From a checkpoint of a small transformer trained on Wikipedia.
Size: 12 layers, width 192, 6 heads of 64, MLP 512 GeGLU, vocabulary 1845, 7.82M parameters.
Architecture: rotary positions, no biases in attention or MLP, untied embeddings.
Each number is 200 + 20 x the weight over its row's rms, rounded and kept within 0 to 999. Layers, rows and columns count from 0. The size before them is the row's rms in percent of the matrix's.

# layer 9 attention value, 384x192, rms 0.0935, rows 61-63, columns 0-191
073,176,218,203,185,216,153,206,195,215,218,211,202,211,198,207,176,205,195,208,246,179,227,164,196,172,221,155,269,187,186,215,180,213,187,191,207,200,174,225,209,195,201,226,203,196,183,201,195,198,183,223,199,169,218,188,184,219,201,232,182,203,165,214,229,203,228,203,214,216,222,171,177,217,182,221,221,203,195,190,213,218,189,145,219,227,170,176,206,183,194,196,180,199,196,217,191,182,191,172,193,235,179,200,182,193,189,176,209,218,223,190,179,207,205,172,190,224,147,203,189,181,190,206,201,181,199,166,204,208,239,190,225,202,234,190,203,249,195,193,200,211,213,192,178,200,252,205,176,218,204,201,197,184,199,181,225,194,192,171,191,180,223,213,215,232,195,197,207,233,213,226,220,166,169,220,172,211,219,186,177,200,195,221,228,204,206,193,211,203,209,193,228
075,181,204,201,220,182,178,177,220,187,215,217,203,201,211,208,220,202,158,185,198,230,228,244,201,217,199,190,219,200,182,192,194,216,191,200,209,171,188,207,204,176,178,221,201,220,189,210,230,178,216,212,208,193,206,210,204,185,216,196,195,204,178,231,222,208,201,211,210,184,169,177,212,237,201,215,175,225,169,225,171,219,192,230,238,228,185,194,212,218,214,211,212,183,231,196,191,204,201,194,216,217,182,208,146,166,137,195,225,219,194,215,175,181,194,242,195,192,239,212,202,207,199,246,192,189,177,206,189,206,191,223,226,229,224,190,229,158,240,238,218,176,196,186,236,178,197,231,186,183,179,200,176,210,198,208,206,210,175,182,202,217,187,193,193,205,185,212,193,202,190,200,169,193,216,210,195,222,205,163,246,174,183,207,215,200,204,201,184,223,238,165,220
073,167,196,203,197,177,249,199,202,153,176,229,190,240,219,194,200,207,242,207,206,204,222,205,199,220,194,191,216,208,210,182,217,190,212,236,195,208,226,176,215,204,250,165,190,196,195,187,241,194,204,191,232,208,196,227,208,171,208,192,211,226,191,211,204,204,159,190,206,189,182,220,217,190,230,188,202,153,186,204,187,166,201,202,182,201,169,151,196,189,171,188,195,218,175,162,156,209,230,198,191,193,212,199,169,216,170,222,213,175,209,197,210,210,224,193,152,211,179,199,223,234,196,212,194,207,207,218,201,192,217,203,213,185,204,181,187,188,227,201,198,203,185,243,225,203,171,175,203,200,182,202,212,198,221,179,243,214,193,162,213,176,172,229,203,192,209,212,187,214,181,180,161,210,206,203,187,189,227,185,237,218,183,192,205,207,196,220,196,224,200,189,237
# layer 9 attention output (transposed), 384x192, rms 0.0994, rows 61-63, columns 0-191
066,210,179,205,241,223,205,222,178,174,208,213,237,199,186,161,208,234,179,203,197,203,196,210,224,153,214,177,183,227,211,234,212,186,171,214,205,205,206,173,221,204,209,174,219,199,183,201,232,221,198,214,192,188,220,223,186,199,186,202,192,182,243,217,181,234,214,190,220,196,192,218,223,172,204,213,195,155,204,177,232,222,206,222,220,180,202,208,209,242,203,227,239,189,205,203,196,195,194,183,179,174,237,144,192,200,174,189,221,191,234,188,209,219,211,205,198,186,220,195,201,189,185,223,203,202,191,200,197,184,201,164,204,166,196,215,222,205,145,178,244,199,188,190,183,204,151,225,206,180,188,201,222,192,181,220,213,160,169,241,211,199,208,192,188,188,202,188,227,183,226,223,181,196,169,192,199,196,189,181,219,225,194,211,192,207,218,207,170,200,190,205,228
073,210,230,239,213,189,211,207,200,178,172,196,199,193,237,192,172,228,215,214,194,203,188,167,239,193,192,197,222,205,211,214,164,206,201,228,245,180,188,194,216,197,203,241,227,194,171,193,189,199,188,159,184,212,179,192,194,230,212,221,244,159,190,194,209,189,194,201,201,203,223,226,166,197,215,214,235,166,196,208,227,186,192,206,180,229,212,218,167,204,200,209,205,184,198,206,193,162,197,226,183,204,195,216,196,180,192,216,200,188,207,189,208,220,214,193,231,208,228,190,204,199,206,186,227,187,207,186,181,194,189,184,234,219,196,201,180,178,199,184,253,248,197,212,211,168,201,179,181,187,211,214,207,223,192,199,170,245,199,196,193,204,215,172,180,181,174,194,247,168,200,207,206,210,212,251,193,223,184,238,190,182,216,213,219,155,210,195,175,187,230,202,223
066,188,171,226,223,206,187,187,211,191,194,209,197,218,211,223,162,183,241,233,204,240,197,185,150,215,238,226,171,191,197,187,166,226,227,224,205,214,193,198,196,200,204,206,225,222,192,184,180,222,241,173,209,198,180,154,174,207,221,195,198,172,191,169,210,158,205,209,164,234,197,212,226,178,200,177,188,181,198,200,151,208,182,200,186,180,222,173,166,188,199,236,177,198,194,159,239,190,203,204,208,197,194,215,194,233,195,192,188,214,209,212,194,219,219,211,240,214,201,210,196,205,196,202,202,208,248,207,202,190,173,182,222,233,213,227,167,234,205,198,228,196,199,214,209,169,170,214,195,205,209,208,193,168,197,220,191,187,204,208,195,164,181,207,218,221,161,194,175,205,191,183,220,215,185,226,189,204,192,220,155,210,216,205,192,194,214,214,206,188,197,187,211
# layer 9 attention query, 384x192, rms 0.0861, rows 64-69, columns 0-191
141,190,170,227,184,219,198,237,171,199,199,189,185,212,186,177,179,209,211,184,194,185,162,192,203,183,183,213,179,194,191,203,175,168,205,194,213,163,163,199,181,198,202,220,205,191,179,216,195,206,225,212,217,222,169,209,199,191,228,207,205,176,228,206,158,244,209,238,233,171,211,185,203,177,217,178,177,212,170,208,225,201,199,180,168,218,201,228,211,232,188,223,189,183,227,201,204,180,200,181,192,209,237,199,246,207,189,200,193,193,225,186,135,212,200,191,202,220,208,202,251,182,190,232,217,184,208,221,178,215,234,211,205,206,210,210,207,178,207,213,229,191,194,179,199,201,202,195,195,193,189,194,215,209,217,176,221,183,188,214,225,206,218,167,187,183,160,198,201,212,193,174,212,205,189,235,198,231,203,212,218,238,218,185,202,204,223,160,199,137,205,221,185
147,209,220,182,199,209,197,188,218,219,212,174,208,170,213,232,212,229,201,200,216,225,237,209,204,202,181,163,215,206,211,203,222,233,184,219,212,225,205,190,212,187,175,184,212,207,203,175,196,223,203,197,147,182,180,198,184,193,181,200,201,201,197,196,205,163,177,195,170,202,185,205,202,210,203,218,224,177,275,177,163,218,162,201,199,197,209,195,191,190,207,163,200,175,175,184,195,218,213,237,188,205,211,210,163,158,183,190,193,196,174,235,235,194,179,195,218,183,187,197,158,216,216,187,197,227,162,201,228,216,185,196,218,173,197,190,198,220,203,210,159,223,173,201,187,186,215,206,207,220,198,191,194,203,168,209,193,228,228,172,180,206,200,176,199,214,228,207,213,160,210,219,191,162,209,182,227,193,185,218,180,168,180,199,218,200,194,193,195,255,184,168,214
083,247,200,229,187,221,205,202,217,226,198,213,182,198,199,223,213,220,205,195,219,206,244,210,187,152,150,171,218,182,188,167,190,217,196,248,219,230,191,181,234,201,177,186,205,176,195,174,178,185,202,218,169,194,173,205,178,218,174,197,197,196,198,199,192,200,182,198,207,180,196,205,231,226,203,204,211,172,227,195,169,205,187,169,214,203,188,184,189,209,194,183,182,162,173,189,209,193,193,237,194,206,228,224,200,167,171,199,210,181,158,211,223,170,156,202,201,193,182,205,161,159,191,176,204,219,179,203,231,233,202,210,208,169,178,196,186,214,190,210,181,213,197,206,215,184,196,204,206,203,172,212,196,216,150,206,230,218,224,180,171,199,215,168,187,210,215,191,233,187,208,219,208,191,212,193,228,193,183,223,173,188,178,191,225,192,175,170,214,187,207,185,176
063,198,206,179,202,232,217,203,271,215,225,183,190,211,218,221,191,225,179,190,210,156,212,193,191,165,194,188,196,222,190,177,178,195,168,204,192,219,195,184,224,209,194,190,202,240,200,218,197,208,215,212,192,221,164,203,212,226,206,170,188,204,180,240,196,232,183,208,193,186,229,211,216,214,195,200,185,193,207,193,179,242,188,183,201,217,180,183,220,192,187,198,188,155,179,174,232,174,190,221,196,206,241,192,230,184,188,209,217,193,175,207,231,186,158,195,184,181,176,248,186,184,196,210,210,200,161,202,238,234,191,187,189,178,189,221,218,215,177,195,231,213,218,198,202,157,175,193,195,191,168,224,183,211,192,225,224,196,214,205,193,191,212,180,189,246,215,207,218,185,237,213,224,191,203,209,211,177,181,196,181,203,212,191,217,204,193,160,193,163,200,212,180
235,221,211,251,170,183,185,189,193,226,218,237,152,223,191,183,198,196,203,198,167,176,209,190,199,201,199,205,183,199,200,180,198,161,180,228,205,188,183,199,226,214,191,220,180,173,204,195,184,188,203,170,228,205,170,201,219,226,240,201,183,175,184,178,226,207,197,215,227,191,237,201,226,217,196,193,179,199,167,190,211,200,237,212,210,232,204,175,198,211,217,245,207,217,214,182,223,189,144,192,215,211,224,213,190,230,195,193,183,211,186,194,151,158,219,228,192,174,192,201,204,180,155,170,209,192,206,206,220,211,204,190,184,210,167,208,204,186,186,190,239,214,218,218,187,186,186,164,218,182,199,217,203,180,189,204,203,172,170,205,170,214,197,209,206,170,191,202,212,232,198,201,201,240,226,236,202,196,220,187,216,216,193,193,164,183,177,179,187,170,211,192,189
088,239,228,213,209,180,222,206,226,211,195,195,206,207,221,183,224,154,199,135,164,220,243,175,163,176,174,197,224,208,227,188,183,219,177,180,199,168,211,194,162,201,209,254,203,167,205,191,211,206,228,189,200,194,224,192,214,212,232,180,175,184,228,194,190,181,215,200,206,185,165,189,198,211,238,177,193,197,173,200,189,230,188,196,188,196,197,207,205,216,217,138,226,185,194,191,204,204,202,206,195,180,201,212,193,207,202,167,184,202,231,182,226,219,177,199,192,207,216,198,205,207,184,185,186,211,225,184,205,166,185,214,188,198,232,213,213,180,187,173,232,183,192,220,227,187,176,225,200,162,239,205,201,184,213,178,203,197,226,215,199,191,181,223,209,207,203,218,198,169,173,185,183,199,190,182,218,213,215,173,209,226,226,214,230,191,220,185,232,183,222,208,203
# layer 9 attention key, 384x192, rms 0.0853, rows 64-68, columns 0-191
154,228,234,308,172,193,179,220,217,238,214,218,187,222,192,189,198,200,176,194,179,180,217,191,197,193,177,218,188,209,217,179,185,137,211,190,209,181,183,187,240,205,179,221,202,171,215,198,188,178,202,184,215,214,198,214,197,200,231,180,181,187,186,188,244,193,181,207,216,175,230,198,225,211,210,196,190,186,177,181,175,223,226,222,217,240,186,203,228,212,187,223,208,207,217,197,215,233,158,208,209,206,217,225,191,222,185,209,205,209,197,214,187,167,194,217,206,185,189,173,190,194,162,168,211,197,182,187,232,212,184,184,182,202,201,198,202,205,187,196,235,211,208,201,188,198,190,205,207,190,211,221,215,184,181,230,191,167,179,186,179,197,214,197,192,164,210,220,215,217,201,201,201,237,196,210,214,181,224,207,208,212,194,196,176,189,154,202,210,217,191,198,173
134,169,172,93,205,202,196,203,211,189,205,155,218,195,197,222,212,211,204,200,223,214,186,212,205,197,205,197,211,200,215,200,201,256,196,181,206,222,215,209,171,191,219,187,206,226,195,203,223,220,205,209,189,197,247,195,189,200,165,208,226,225,206,221,175,192,215,173,200,235,165,193,158,198,184,182,220,213,226,207,200,186,166,197,203,164,207,196,187,182,199,151,192,203,201,209,203,183,248,198,185,203,170,207,206,196,215,202,204,185,199,198,248,225,206,156,222,210,206,203,203,219,243,233,208,194,206,202,205,194,187,206,211,206,216,166,199,231,230,212,173,197,197,188,218,204,212,210,195,233,197,180,197,211,195,213,189,211,218,204,230,188,221,211,209,199,201,189,183,182,181,209,225,195,183,183,196,203,188,213,202,183,189,199,224,235,249,219,213,197,192,200,235
131,217,223,290,142,176,182,202,175,218,201,206,175,181,186,200,205,181,216,164,130,197,228,197,164,203,204,203,205,215,216,203,159,169,191,221,187,184,211,204,224,199,176,218,206,173,212,207,193,161,208,214,207,197,174,212,198,189,222,194,201,190,199,190,224,205,181,215,202,189,213,193,210,232,211,187,181,181,204,186,196,218,228,198,196,234,190,244,200,220,186,210,198,207,192,202,209,248,163,201,205,222,224,196,171,213,180,193,198,199,184,201,189,172,215,222,208,186,192,198,179,205,145,174,212,224,187,198,226,207,193,216,199,176,190,180,216,226,174,192,229,199,193,203,193,201,180,187,209,189,230,221,196,188,176,210,194,194,190,181,187,212,201,212,183,163,223,198,237,204,182,223,205,231,206,219,214,188,220,216,199,191,208,191,181,182,173,193,202,189,157,184,195
193,222,220,288,164,192,189,200,174,227,197,234,176,226,192,194,214,185,179,188,166,178,215,197,174,190,197,199,187,208,200,185,197,139,196,228,196,176,191,184,246,227,173,207,199,173,213,196,181,165,204,190,204,186,176,200,212,207,222,189,185,183,175,172,217,210,183,218,195,182,235,200,229,215,216,224,189,187,192,174,198,211,238,211,199,223,197,197,210,209,215,218,205,206,188,195,210,229,159,198,203,203,216,221,177,217,188,191,181,215,190,206,167,166,219,229,159,186,202,182,181,188,152,172,204,210,193,204,219,207,207,196,186,183,175,212,206,189,173,178,240,199,209,217,193,199,179,172,198,171,224,210,207,171,192,193,204,179,177,204,173,230,194,206,197,190,210,199,213,216,206,203,193,238,202,215,226,186,206,190,209,220,198,187,176,185,152,184,192,196,196,218,173
057,171,177,166,210,198,199,210,189,173,196,200,233,201,192,216,221,193,193,225,210,225,208,238,218,241,201,204,183,216,198,199,236,241,181,209,227,207,220,191,184,205,189,211,218,216,208,204,224,205,174,205,166,200,228,177,201,216,167,231,237,228,210,229,188,190,227,184,174,247,169,211,175,195,202,211,236,205,226,215,188,182,162,204,201,156,214,192,203,168,195,172,202,209,205,225,185,222,246,189,196,174,164,184,215,185,209,209,201,173,194,192,218,236,203,179,193,204,201,198,201,208,241,221,179,190,216,188,199,176,197,223,217,187,226,166,187,218,234,208,174,171,207,180,198,218,215,230,184,210,190,186,202,202,202,204,186,209,223,191,214,194,221,200,216,188,199,156,161,167,205,228,213,175,192,175,190,183,186,196,185,192,196,205,201,224,213,223,212,180,165,213,242